python train.py --head_dim=96 --positions="rope" --qk_norm=false --parallel_block=false --init_std_down=0.00393 --batch_tokens=65536 --seq_len=1024 --doc_mask=true --train_tokens=509100000 --dataset="wikipedia_en"
Each number is 128 + 24 x the weight over its row's rms, rounded and kept within 0 to 255. Layers, rows and columns count from 0. Numbers have three digits each. The size before them is the row's rms in percent of the matrix's.

# up: layer 5 MLP up, 2304x576, rms 0.0243, rows 2254-2300, columns 256-319
# down: layer 5 MLP down (transposed), 2304x576, rms 0.0165, rows 2254-2299, columns 256-319
up2254 104:136148107162121120150115095080113155151142139115069145110115116146136128127179118139141122090104129149140125151123117126147161129110124173166142127128103134146119128109142104140088107134098077
down2254 100:109132135096083163134123176141149113105122122138105121145126126100081173113151103154161104119134196100144126124139143121142140186188120124102161115185112103159111133108138147170121081109143114
up2255 090:135130131133135156162104130159139139112146152131142124150126124094076143113126125136112136146166157136145156146072130142147137139114149104153101122153138143101095089121139132084110079097104120
down2255 077:106142127100109121113135139136114120076116093148098130123180152162174112146134142122132119105097100106113097138122133098037117159130085124125103140104138134107150101108121124143130172150165145
up2256 090:117129126156146160144101157121110101142119132172158151167108121126106133149145116114107128075170126110138135166120131137115153101162163135101137147145114100135130110118088099095124111096165164
down2256 083:101136126153140150161126120150108121135127142135117087128148137117133105096129145152150100169125090150140123092122106155091112172111076147137108105114136125165162170092133185113129093165095062
up2257 096:130130098112152150093104139093100093110113143164137144081123131103119144097145106119123132158109138162113119116169160107111109131128143124112105154125152173105155143133128147064134157158156163
down2257 102:140146144084099162115180103134190137114123127113140084118134077108105142144109125155133166072142131116144143153123139129158121124114133129130117140154147097149107145099100115153156095090106083
up2258 103:180145134131176090157128120123164089127096142095132156126134143178139097142114120164148073144173115120160169137146103108130114155141133102152083117133120155106165090143145130111114093118128098
down2258 097:062151126130098145118118103114170127158119121138115122129135212057146140088142114126111140140140142102105139095098137136135106127110079140109148159124132162159122140106136132117085148141163107
up2259 103:118149093121121143108154126148185115135106158133159093123133114136077093143113132116112165090126134140148147157097147168142148144123120107114130126146117093155110135110134068086113115133123081
down2259 100:126136117106105122149088114107093145144129110135118151112144161088116138083131145149129136118105105077103130111135127119097101113123151143144151094139120108136131120135107137103136172158142101
up2260 103:149141129145112175116125113134087094141106117107120098120182154144136115142113171142113084136147146133141152113149150128115155173128147146132121151129140160084133116144131109111104136109124125
down2260 105:162127142112116172142129157148129166064153130143120118155142197124137143134085106147127125180128145127153093124155158093116140136143138133104141126141111131102128104133152116154124136125131121
up2261 100:107129124163119151186080122112159137150129133157093154112162104113169123097115143114149143131103123119111102106142115137160157110163149167168138125135087120163126122116100143128118121105137162
down2261 104:140130163077131134116127129061147101096129109152152110124180078167105109145102136136146092099147109145112154099130186162178134134133163123126125095161123125116101108131154098124087146108172078
up2262 101:095077145126105155142092103171113091165130130125121116113114127116153154117125097085070124110138148127123119146132105128102137173121128115134137141157143151096091114131136119089102126095153161
down2262 096:143103171118167113125105093144098134133097118113093092164166108167140122120119139163103147129140156099133194136120156123171132105155134132114145094068110130104129154124106163122113159129121157
up2263 102:169142159125139138114124111135144124138161139131128113129067140157104109150123118095130155126127097162121176122109140149112107119094108131126084131178121172158130141073155157136154117094129146
down2263 093:115114130114138093119061164141128114123137159104072136111173132149122138127150151146123077170100140121117117153116151100094156147146122086137140124162111116193115135133121091151074148168173143
up2264 098:124162191110147117130097148098150127137151137125134160125114136122121095133090102144113122077182184142093126142168138101112127189168113129134118096126161111136130149102200132106113103110105114
down2264 101:120134116115117127107140096141109120126139146121137112131143170086135143141173095137157104105097104139154103153088149151137126115112095135149119132109154114111160137176157140150186128109166149
up2265 086:176103110131112162129144132122115110128097156094127100091134102121140164128134157180151109121104112136119114135149124130119105129138083165102147106124136117141134123140124127164132106104113078
down2265 074:112138126081124131169104124131117173148148130131160110176134142210139110064119114070128166147130162087087153128097119112161129131112151106091109149164146142107137124134141127134144156160110132
up2266 126:153140113158115160155115123112130137143129182120083149133097147149107154149123116121155122160130155153102148168187117147103156141117092098146123116136125099120174131134118136138146097134138104
down2266 098:154141123142104146163133129126138125122108147125114139131089070131120126183137118119134136139103144115091108145123117138147151101095120135139115108147125100138133189123056095170173141116107134
up2267 104:143157115122147133118131116139155125157132097133152130105109158104126119159149147102161097078153096138142126122160177129143112109152145149154099130110125110133084121124120117170113139165141116
down2267 092:106132089115091117146126106116097092113112136118123145132115113133161121137105103104111079152127117116127118101157117106103153094136131106106133136160093145136144144110143118091116125109140123
up2268 106:143106160138138148182098110146180150147140115185109155139089135166078171121108148143125138114147141111129100122150150092101164108175161151138117127158132136152162145088134103135140121140171151
down2268 118:142155099135129149130143118138109172125089120133110030118117061166151133139133134101116148119144088121111149110132131108138134146162074146112106120074121161111127138105146178102152117115119150
up2269 096:177099132128113129141149127116112090132098149106122125131102126147085114153126111113136096084096168133127133127133160132117140181131141122146149141165137125097126108093132097136125131171170150
down2269 096:124134157138118116129108143122118139146181129132128141108094111138139132136134118115149181150161101147127103137112124151145128080085095109124118103133136137099096118158089101144142112154097148
up2270 101:139083095173136142126107135169124128118073170090114148129135148148121142111111116115131143153146164153148087123104096092104162124162129137167114145148129109136133113178113126154140116090105137
down2270 101:114111109141104113154124110122141100136135150159129100130150146106156121124120098140140137113106168143143184137126091118138120124124111122123115107075136137132181113155177067142134090166114126
up2271 096:114155071132123148113157121158101126121141151103130126163140120116127097139123115090148155125154154146109144154128145125110153155164129146123111122163164117116079126159136141086094103119160114
down2271 087:163072115107106138112134122106153080148108122131146118124136120163143161114132139136126156149089123130111136117119115113160120163090113108112165144145112119130158118102156102121148159091117128
up2272 101:115114196149142134144135110159179145107138177165134097109130150123137117108122121129112095123124138130128103131128150115137152140175089084136110136113105148126140084161175120104168112102125096
down2272 106:108144099185154099117142136142133127167129090107110124146129170106129130144140144057113147101128127158191174102113122153111153140143152130111146095148099116107144169115105134140094101137135160
up2273 095:135114149125170117108112150146110145131094090089145120150118113139131146137126115158139113155129089125180114118148087131137130123138110121174154168156112090136114167065112132133160121127138083
down2273 088:122143124099111166110135108169101141113140151161129139120112100108093088131128182100175161144153144105133136139118093144077092141141117124112129113099209155100138095133144134163138122140167116
up2274 101:100129115122130135130137110122185152176167106156097124116138131138152140151145114145120111148150158170127139171126199113151110182141102144109152114107129101132115092149173125170130133124160124
down2274 103:128130160182115101130106132161150129120120148152142091131098116120116110125120167112145125092124125088115121131127143124127096120098148154156089135146129114150130139108138152106091106138139149
up2275 122:161112147115121114132156127142141128149185150132091138169089148158114119105143133146131125114173128144135098132140139095101131120204084123148143087155138112099117126166150144130132108131125146
down2275 126:152157129132131110133097081172128157130169149128151134136148110110111113127145139136127122086130116161127117139143138163150137152148145094111140080143137109133118112145141101125133095114131137
up2276 103:121140114119164126131131128101118124158137116111120122129101118148144123124194125141123121133132158104138140154149159156164125152167121111140147149170115128124112133117110121119114123132171143
down2276 100:120130170141115121130124156120112101137117147130162128095130094092132099083111137111101109109079136137153142125120118123164140164091105155154099172122151148124151169189126130151144118140095127
up2277 097:140147140104134142088097106133126102155100151123121135144108121097133119126155131118164130095177136139085139172106131176126115135136139131105131145129093136097125130136137113106126090125106109
down2277 095:137083128115094106110109081132137146094094120118151096166144138124127147146154182150139096101102099163149109115145152108161096135108153177129160121131117093142120117135098102152153171166124095
up2278 094:175159144112148107095154126141117102133154112141130126079170124098147138142121147111147115161170138160133144137119127136049117132152098155122087117135119096112138127103124084129138118159149091
down2278 094:110088107129104139118104134121125150091117145110125107139108148111089106144107077113140130113102155131186124127131151100126132151085136106141147141126183131151105093127121106124149138143098092
up2279 097:160123126121166118165135137132128101139092082131133143113114120123175124078112108118162168160125121107146151118159119144136164119153136108161144153123105153080120130121160081105162100110130129
down2279 099:102147095073123134118113145151127165089073122150100111118115098127118146150123139109080130110138148105093148159103127154091116132112120169102105078128101136148139121128138169121125173108114117
up2280 094:112140146136137100103095113131146084129120140166141116121134111147134130118103148130113164090138151148147135161103099121120105161177128103121075136113166138122155116096150109140117113122141097
down2280 082:155132119113136121142157125154153144135123134129117164137154182083110109150077097105149129126120110113168096130137164108113101137081135170177148155167141114112136138124120167179120122171128118
up2281 099:128121088178120105116133093142120148158114121106118168137145114080101098143157123061153107095154138130097125096135125096171138173132150145119116096145122115110154122171138163112064129138123156
down2281 100:151142114129153115128103109139122172121153107112172121118147143153142132139113149122088149139104111126095150121182122135109129116174126104067148160143127115102121102073116120124188078163154126
up2282 108:131150168157135136149126130133163155157137122149139123138129151113111145085099122106105098126119159130154100154110118092104111130118125136172132152166136104162135100076128143148132108143134134
down2282 111:122129130137150112092105162116145098137154114141109110075152103127119132163127137094119124108137161172112096089117132116049145165129109169064140131150126110099140090127116069113160170152127081
up2283 102:103135183138134135126079165104104126133104150135102081103117165125109128156106137143141148086132104136077154126166147173094095158162153139167134111133146105143134084161160128112159090121135132
down2283 106:118092108089113155122183138165136131130079155108151127140190189125122122107135120163154095123132133129148121122111162159120139128167108175156142128133111089082132107130091122175124166126177104
up2284 102:121120096157134167166128149123144123111106115193099145110130133147101113142118088100142104114148106128116142108141108121097114142078150097143142146161136127135105141155144113100109145137071080
down2284 108:113149117146112163180150162135109142147164153075098110130115162117163137119126161148138111145124135134168076120180119131131091125148126141142141118134071124107115112158145150147154124168148156
up2285 081:126173139148126124126110094151153128101147110135077182147107176197128159101143109149144115124110166151096114107168140139139113144083117124156109163165121148098147092105144117106067094121108092
down2285 104:133142124151125156126118119108186152143144167135093125151123180161119129123147144112122108130142176169116126147166146113166131185127102140142137158166126101131108106110144122116073093146104107
up2286 097:177134118120125144134087178116102082124149113157098143121152138135121158108143099107126127053130158143136162137127096143078110087147108113120122111148124140129149140116132111135118157163137122
down2286 092:085133112119166102154193087116116114118168142153123111096104109137148118097145147173130143125133116096145158126131179096161126128133128162153099164145092111150123150144089184142131121082118124
up2287 105:119090103146163158114123107153173129151111143132130135129136140158156093110142095081161108118104104105141142137125161127111142114109122108151088181107116142120127149134156118086117125094113143
down2287 113:155137165149119118135113123137103129113110095113055106098137151126132145090172102105124173137143145127077126128152114086106133132190140116121102108083156146128158105109119190123104142134149070
up2288 099:184162108156161131127124123139113164118122131140115127118126151142102132119087106116113064109144149153066118075139159125096143133129097125121105131170130132136157133179122125145159102140131133
down2288 092:104107143119090113125144132130124153138149098147130141115181146112152127151130121157128113146088170112151092108089123152095170131137161134133167126111102114148120148096122126158124140109133134
up2289 096:097184108145111102141121093107157095167121145153112147153113113132171121115138145142113101139131113108160148146140134143139152144158101132135156126111111139136136106121163132115131130127141132
down2289 108:148112166126139131093123165100151073095101094129153135087126090112126148127070145125131116111148117132076090114171119116182117108127120120144152141152154112147123145149098125120098154149091099
up2290 099:126087145105126172105134117109155134130175105135126104100149130173127151148168129109123145122131107163095154129166107147096128144086112161161137141139119090140188150092129138127165160150139154
down2290 100:141149158154169127137171109136154169127091129121120131114096192150132121121100140149156133161148145127110121137131117129140161134161178115115110144115125113106118137108155101147112147122079115
up2291 094:147160164111131147114121122088115134094145140133132120162146129122071153124147184115132159091141116133125125119157153110125090159128131146128133148109123142112130119106100113113128079135113088
down2291 084:126095076119068165126163102158148082154129131111141107157099172120170088140125116142140121141184124142143139165111117155150162104122123120159166128123140104120148090143161124104149128136147128
up2292 103:118106096123131158130095081077139121147166128072075114128104165104104103136166092090139145118115145164154130146122136144099146121131103117135125112141123116165168158130102117130171108133120113
down2292 105:129142144121142103159164070080119093133096113122152126136126095065151114133121105123100131163145104105114140151137105094115118149156124144111124129137161103112148106076160161138147110159125122
up2293 108:132133134179078096155102101115125133107112182085093141100139138110115084137131129102147114130101182135167120153101105098123095135170130122099108105151111114127126123091098105135151108136124150
down2293 106:128130085149122099140121162123178101192159112142127117115075138124129133124123177154092129128168143105162121093138083134085169089133151141146135175144113150138112141146166151170120112122111106
up2294 096:157138118121129158122115140121141128128151087140065067181132118147133119118098126119065133123161129115150172142234119125158100125165133133131115163142138140132146123107137141076142076100138092
down2294 089:112132148133127104131151108152124111149122164126137148115157135121111097140065116129138159127145161139135114102082136135151127087089054123125156138120157106067102171138180119098129148120159147
up2295 093:097108093108107142103118116119134108126090154104167151139116103142132092146118084135138127158125134131137126136100160157157143123129112152149097154107165163076146133085104143117099114155127074
down2295 090:132141115103136114090179114098143154120076120139080124113086178102149147123132132120125120109135130092121156142143095125152117161123168117088161175147148119147142122169176111097166119139120176
up2296 108:122175141135191150139097100111112152145158090167126139148151133177106156118148145139136126141106157139118134106154103152118140132142110140144112159142127128108193110088110136119103104077131114
down2296 123:136141112125114115117079083143107134193149131114058115107124144124117118174149104143119104133144121145122120111141105107198146109095108109138102136145141119128127128116118117087143079134132097
up2297 102:102152098123165125121127144116132099126118125107141151160139157143173139115117143123076119137125143114122143116143156122121127142135108099112120164144142150150167155133159153145117097144159081
down2297 099:155126111109161111149128127161137139150190105104111095127136089128168069132118114162176163103136116138095113112095101114138110118137105111133158125128143084118158104130132112115166112163095170
up2298 097:161147118104156100138161149123160133147100085121144139115138116081153107130094120146111104110154120107167180132125138136138144131161101104123145120141149125149084119102170134154144114153152126
down2298 100:095095098128144149096141101129145135082171131143144108143110093129101095146130123113140121137117153145135077184118135137131111134107113123140121168113141142135108122108086120133133155113106114
up2299 094:134166123108162163157076117128121161162146093150095127121095100138143129138111061135113153089148125139117113141117138137109137122141095159090139117207121139152137140104146141086090159073141102
down2299 092:130099130108104105092136100157079128138107099094126164112176159127106167130087147106096106113119133123126166133137131096154134124115149077144113131074092108096113085165107115175155141154135190
up2300 099:152090143151101156154142120088126124118174127155126107142152127139082147162094160099113083125150102145134178157101086186130136161091146139157120140102118142152138134078134104103123149154172104